config.yaml
d_mlp: 1024
norm: "rmsnorm"
attn_scale: 0.177
bias: "none"
lr_head: 0.00722
Each number is 500 + 50 x the weight over its row's rms, rounded and kept within 0 to 999. Layers, rows and columns count from 0. Numbers have three digits each. The size before them is the row's rms in percent of the matrix's.

# layer 12 MLP gate, 1024x384, rms 0.108, rows 725-736, columns 0-191
104:498561531476544559402420432456478551457525441518560572373488526452480513431459526465433495488457459524469482393439528483512569522505529480539443449483478437493458522484444561460406518476430523529541560516491505443537520509498424475586350464532523510533466490525450491520489574447507543548572519634564403414636464539501578484425442591404466536507503535520443591463471398553445377467564539580496561523511437537466409425437548449493567504438536519447545481477545482533520510542471529527483514554493531496537459491490380519519521501504455636510548500499534666447508461519567488482
105:514497512492403518487403415459413565454489428502453488511489479499440525480532530600460468428550496388552484539435547446466542481452470515470485496474495476573518514398503469412504490588504492483432452517422434483493442547470418506479491460527490587465489500525479588571556502484575510489479544514483492528515476530518545495496547603552402527513459497474554437480509462486497571468552547540469472495522466500398491490509547482443568585499489450703607428476532427504543497519487496500614431527518576511482474478571441508447550488450487540405456432444581540563537411458370498511
099:457580410522537437497543498511516544484530575479476562454473558541486490489511542443462489388503517419588538532562539521531513559475537466563508492534464494518607452591448561544478588476499605508433432562512463577558526435551527455476454469558460502537468578528562482426485506537551436569527595571556425569493499568468541469505534417475472555480539512545492539501560509558485502514484471638526507521611521487501386507491527507490390523473527490455527492541576508509509410439532481550490552563601539474540547526452455450540447489552452465528496482599562530510473553405495571471
107:614533470490482481559460577494479456527598464522421506516487435563548477623458483426454506478403571455544512440536585582505490508401429494478510473494430492471474437504483428487473462467471475525530441566513537529557430465524435467441498603443500442490511524560539563459454476619436565539476403581613424588474545473470427484479496516458516492557527516511456429545526491572584460498516505550545468456506468466577540558502525548479415348458470546442508450449540543477447481559572584491449484526487452529512429445502487450514538518509583475468432531533497469383575472447530522542
099:589481472522492492575472530485498573511520520447546548372506495390536504425445544523487585545596463531531561506401472481519585541469455489533457487487447482450561570485468541603444581576444531482508561430490467452448451533367552497461487427464485491510458449368564528436600481483482472455485447563547524503561527477551508421514530554448417539504491474479497531342407519389497541552491521473530505539423517483581472510484516546503552383531480486606471583468446494558478516440552430431432506467477537536604485453487517535481491502454503494442549431465531461494515539592541503548
099:567440573547491630490511484476507511544587542448523482513513504570525517515584507516486510418547448465419398538578517551428513438457525449457550539480501550519528551509468469448552519559489576541568448513453484505472483468554456467504455455495437533439479425420472458552472430531460542612491409383502490511498442522525469607505456431547464459586557549577438448588522473537530550552610479509518403510542622542623463497472430519481560492525472406471468525464519522443537556447533472556577545467461476542471393552638626480491560484517475484510513492487423412567590440464497413411
104:460436462449546488455524492531500478391553527510472512463347494443437538405631537537389493533468473564570482522505506504559478495450565476546517526485493579493552414609444551521587480552485455412462543453506433421500473582513481452484446579478534474438429478595599512650486588576464464537477499485468466537492410478533548428521490524510486434442440462489504517527562531494511455609507548558492528568535530516462470540494467426541455475488502482507416471611471495483462504490563471435493416528500499573461513496518407457447487502456458507574431432490470525400547538514513429489
102:525559617476435502489520548452573483486588574609445404428454460542484501572422541538474456506441511472511638434525539592393504502454497490457581528510488481550474555602554579515526482451482636490546457437522523486410508572505432524554526581522498420411538558527401526515449452536536462490449497539437477515590379467421492556483541474489533448541517480567521469501560541535447483552566506488489492506574524588448508516502454459585507475477484477485468499552446483578491437369449441594504543532496357473469540545493421507472536526458523434536505542483488525463485406469516420520
103:531559517488570580427503501519476491526550449510524527516459457558589512458463544607489513459466486543492438486457495517483472511448448449430443427437385516451631601481513546485590498432433609471468508492550465539522522472523399482552538488511434558438436449492517421441444484445455592505549428474439427422485563494388451460470489512521508471484425547526465540547474412556532485483547532549578462485370568474382519518460490489463535437458572466471444413532471459507531534530458484460522464510402397416438548517546534458512536542480451456485470581476562497414521554552501555416
095:491481373561528529450487555512456626553587505512537565450533446624481493560496492500483513472469488405490451539512564533499535489481502406457471426461496427416461532507524571439541522505518473559583512505508497470583552507531551450560490525518532481420487530442458551524432492525491616507534497531561466533471551507461549453406531400588503458496482468489510492450513503444476509526467483457545538465528515526581535573454429585501504481475540451494489470534561461515573529542515576497593533485504499471511543533507543482468472400538487551490524441515562576541536416541484436433
110:524513563529496422472479436486426514493506609511413373467447543553419545486511513495513589475402532509501474531462481521604547575561558500510341467517506560447589502463452496462522477483462555499426550431484476573431489442465593540501486535550512492461484461537505504537531472505521614432546458442486477499479524534515462426479588536491472551437556494535469483418611436445496452588461530551502438476478482443450472514497440448544513473563489536470532541468458518518621515505577512477476490498563512412491516506597532432585514486354562533483501504438506473528505516535466559419
099:494496527597572527472485468509475480529455497392530495540435586439522494481562408586557484387498502496504440509408454491517506502520456478505575434583527485486454521500543518477550393410466491625458599439488500520424460519458601452498544516519485456520548426572527496439418568475452531588520528443544547440498565504578504541522445557564476478459541509479499561412504509467471556549548588406453435518442575495485564449478532476585485387435511532363460455450516457547489533418488566571440568513474467549516481428530573556534454561476518491517403569483505538509531553481540566507
# layer 12 MLP up, 1024x384, rms 0.114, rows 725-735, columns 0-191
095:403551480508469553512498539532527551498515552492643522505515475418485566531529519491556502554543493385447501577490494503433528432563509500461536511539445456465495504544454429461489503495512463374499512451529527579467534399517478487485516550501460520479577530461574568528485496472518451518497543537493442522515564490546473415441494439509431414505621523459574388548537528501411456514521539487445455585488460522475508533453505471475507524489422482466533451602382479547548546547531483526510460390500412549460489468476481464529507426531502486435391501535438573521555505604521457566
105:527519456435471473481590474457438533578514513473467555568463515377508557403466397528511521548578441457531476509493487411423576483518505540478544528477586488487599463517457498481442469440542464549512563528452501477490490532539483448487473456488525480497528491458421555538570525523468569569520545498562557576567553502555576562568622459434535552502454437542562507458434503400388581404489493439511586515545514523499467486527608561536517526478498499562484555507554430448526476553577466486553556437493562516494576472532554488535550428416455610475496484513412494456505502562563391490
103:523538516436482503483474511504550553490561434512494475518512590447448528427486426483501526546481500490471474581454506513428524558538507428541540494527563455514531528457518494555577462575479434542497596423563423464503560535440564487470429528517467439407458444428561502511576568604515529436554423416567567467503459466538488490501558488541473551464474452542505467564500501529497586520493520385500527446544576511449530540498503416494492511524552525623581569587466476497529443538442555550508504504536580438548442476465467503470415430453455532466569447354440541436464553515536436547
107:577515501448467517541480430538519531473542508553548595501488404540437470495440534509553426447423488565547532528396450528507527498544509490541512524578597548468442536508443508425515495503446595468553491581494489361458504590491428518559573495579514511533418467485528477476531437461415511504503508504535440501458507448445519412618499517543529476504499518584514569514550421511511468580541499461522514529485399524482556584477528458474477549428485536497521445483590489492540565414381475454485558529501393431431552510586497474505467451529464425506559478494447505455436447407504471579
096:507446477430589490538564576463532531527483556353528443454483477511441520473587515521494505427486544481482383529565540552600420578512453498535452495382525432588451532471407514589545471432494491558474405514498500536625495450491511499418525453442577495484401477457480446498539493488553513588422566512523531433540394484414502545521511534481523542514525474488542557522496507455513550494476569532542538428541476557465432557537472546512528517498471517408490433491588428540497472538573606427581485459552565519582514525558598507561502539498536547417478507588450542466407454629498459425
096:487502445478459474523508634502463501441563464498532607430503538522489566575536473427457567441513493403485440539609446437551566542545503486570496595503506587510479449493492464485499462540531556425553482541509572529438493512534480559510491345489518455464504500429534538511579534427507440426463530504512394518541499523403506510563469566575440450561473521499496546428497514522463467467499450497553526504396493566513471468527465442529494364383501362575470490529485517382573518555559430508515496457456380498539504406404484491528529514529497494417449502450462403479478475480495453456
103:546494465578513487574445473639544612482527550525566376486519446458480492558495557417623543554556518493470486459461527518609569515479506448539481510481458507500465464436434451489544528575506433556454485523551511573432468402454473581463510490473495530439506458620470542545463608517474516583551536603518478468522613468554532547442580501591545519489518589419494494474449499448493460420487540486452460570452627491538565518523499509494567420466538485462508501446444491477486528493499516477508500528492457445592506521503534536566504602441554520437495547428551501499378437449497493451
104:488577505572480520527490501505481457474504462518478499509480532433516563534543519523399459566503416448505445485517605547502548428410539596564490461431547514537421557550465467455407552414550503445591412424591433496518548493493506570494489471462454477539436415378554495466401475539472497449519525520461494417441535478481436561598493499500490524495529534484505567450491487578505532496423499565497595464500496512531480511532461470508509451466438534522467491473488533485450493509539649509486461434452564445452542391465486518536432448479544528529599469469536556522418540483503549496
097:534592499592516566549626450485467416376445511491437467584524493555556544515476487479492467519506388601547476554457437501471518488456494454414588564523484530458475480484469510555509460480478573494487446439435420512487534465528405586544490511532580436489510537527438510497526524458558471407472526550454527462491540612506463527519520497583500518625532521476504457459544540485498432523459460494463483478521420454581508545528506478522519536540513488533487536387441532550519539485500503590507435434506538489476458472466551511436436447533546563513455446456538427465424533440431448540
092:555493517440480465543529547478493554495602488483554531524506580350520542542508452483503425519484541502455499601494594477568476515407514474517535540518558444395535578591451476581481528483526457434476554438515395486539483448469565443472538413548587483492416532471530534502578481574443349459525536541450537520579514416478479532483552551503506524545514458424663474494518537543521480471471566496520485495577558523478503487505407456513481505470493497481478488437397458514533551391471491501428528563572569497456428562426413514510466456479551347525496479481388476494479494562489536636
101:456509440534469473496449532578486551533506510498553398501472495536445431546549533507449498499476430426502552537397521490499570528441426453602470491552488522494523480503580463504570542512491463506504397477432575473490495464607539406506550473523513561531590495542421564507440578590502510526394455477406497489545497403418543403469488514537561447430467586442411480411562550486543474532457508490483391474455460515528541434540480493480525487496493428605406495519514530543562575481498481473527521509545476493477539503451410488607460458444432432439490459554540488498460389475448503510
# layer 12 MLP down (transposed), 1024x384, rms 0.089, rows 725-735, columns 0-191
094:451531484453539436428510551454401565465606462427390492517465535505470572500496470492514481531503525504421480482547572486470511570530541481484533453562490495501529573553434466535436473494487573459540517516509486428401395486496436502528509443488467494433503445569587549506502435545530555530513430550499448464509526505486545504515450460515497526437596586494504466560551422480439507483519482616495574518489456447515501457500472472391498413451440535539482449433484507542536597425525445465353507500556528476414528458496511529422543557530440506446524395420543514474586510476469469524
098:456492513486423515466498477538478488372481495530496478487392489426500476521533425490535458545448482470439482477555389488485518591509493459528527391557518595423535523507563379541444469584498454545376547502480382448533553544528576498495564567498428544633431513504418536499501480534499515604468540483515473480571504452519544483527441522462516526461463580523436460458512559478485440515506489568408498426415500415571537457544480612567488508561473489579495628534442508510444456555516474510473502525424508560467462562465522439509468548517466532515500547563501476556500443497457488461
104:497509493451559515435512618431512490453474488472523510515568453510435572558551510472524530560470507486428515531505420443471482570455368548526505507497532454537588522462549456405514460509537676532456527450485549496408415512499459546556555564477506476547488541474523567469554476490420466514487416478531532443529520579464453490499573470536543461512447544521552430489453512515458478568487477499558483558488408471445515433522434440558506543560427534517498586574495480465453543519482602544548398564418527555548490492498566531485470433517462490565538533427554497556534526436445496505
103:504563566484520553471490561447564517474526503559593528428528501531513511511423474502561495493476444584453475542502522518491552594489442496453535490488394555413411530486447682507554553519549504530530482456547529508407521454585516514508455524486424500561477457512550477475455500550497440494526530446510422449419640409513466519481491497611500488476504592500523495446474511464415532547489407493600408533563529527564483476511515462478465536487447535505457560486536479541525527490357556568482514508456509487495485519523510469514485554484501484555498510551445520501380440417550468461
094:544447491559510486485482509435479468587461507512552561427542547481456468557438397441386400524527433483563514585501471535487494517525529482553406576472536513444541510508554527617499498407467480491567451544521525549459535429493482443572443469529496506480471576567558628577465512522529558563570518417483487457578476592433489429487553576498555517511525464463507517473409535477546473524547474433553485499456486493510538565406508505451398593553502516558495529551459528470495485530512473525534510492559587432612542452427574595591436472616405480566570413494481460470453520469513393504
098:431542486505443551515592421539478440498467510479422476483489504451436483517437492509544486534530397538549478486454437506449434511487558510432448635513573557533502515504542391497436537372533457506434486533509518590525598517496592553523504468453467481512495510489373454589496544536491617424371541555438486545534508520414524660469557410496615488441557508421460535379498548531500493592486459537549499433516471546476522515487476613491482493545465490435470516434416558482433501538502501486535468532539543405557452503528463497632523451445538533415496475524573605481505473492515421472
101:559604479474510548533464473468481454533586482533443500507553468566484457609474542576450583377428468439434552460455560509502501495471580495479531501476493474438493429508441576535538561455592619472593581460500447475448484499542516515437556503543553515541448489421560509465500544440381423622457437510559513519458605546468452481504517481459537492436606441490447460472506600486556510600508496487491548573497469505507448608596443466590552497588571434509398459510508480559536508443498492404473453541470536428483517538531424497558497596499486414429472382531473471551457594580467480521
102:551469517499483499443421521473358488559581424522460471458463532595468524540510528492549602460630493519450501467492545480492492494487498527427418544524501555555434530541392593447460496532415524487405441540523492515555513473474496434479418546494437434535533449537435526559502500514463531448514511508515470521423552456431494564552502435462553418407490494521493478512534478451433550571543500506432563482418446365457487527417574499528459432521537547453505548460413445485563541490496539511589483513464520444602561508442502443519524363498543409503490479550486560509473563554408555558
095:452487530510503527445458496530546587575457560517466448427515449463591469543491570529486481521532484439498469479595515514561499562567529459374477551497429502463621477447421423555491488405453490485533497479465547483479534505549654439556498449523493481453433505501551476453473465558499433461437469480495440433545552516404457523494561507555504431541585427522546599512446490497534484519486444536443421514520521529466441629578428527530550520391522526456506411429504370500440481460478640544517471443481536390571527620428485505431587500437514449456529563531504533453553459424577505413
091:498554423478483488436492507575494385533479493565528538541522455419575564509613475448436517473431497566499474520585520492501572434491617485450597526611483506539513542436486462565485454437509470459562501473580562544454563502586567498564457579565467482515527558554516529601469568454444471562507444497602435541436480522459541496544487561503532494550483590449399405419537509527446482497458512446471539548413556501477474449467430615493467513454519502501549494486490496540481557595555561496514526574541529552471503458498574564482572483487445530493468534581457500528606451516534462461
100:486463439461496422533547390554543559597459444573466569467558508474503448508461502518459505522468558530546487568473532465562486429411519478596515505526560499564420580580499564459381600381432389466524530495504487479532432518544456482395493480513527447571467516486471536415590494503532538467537468475413452556554437540555532479541438565500456462509588507521448453446496552534586512544523518512475595495503530528485473531498499513477469558539444471472502486621526427470534556495516475553513454393527506502536502476492403535552489533571484537503555528433556510515497506517407469528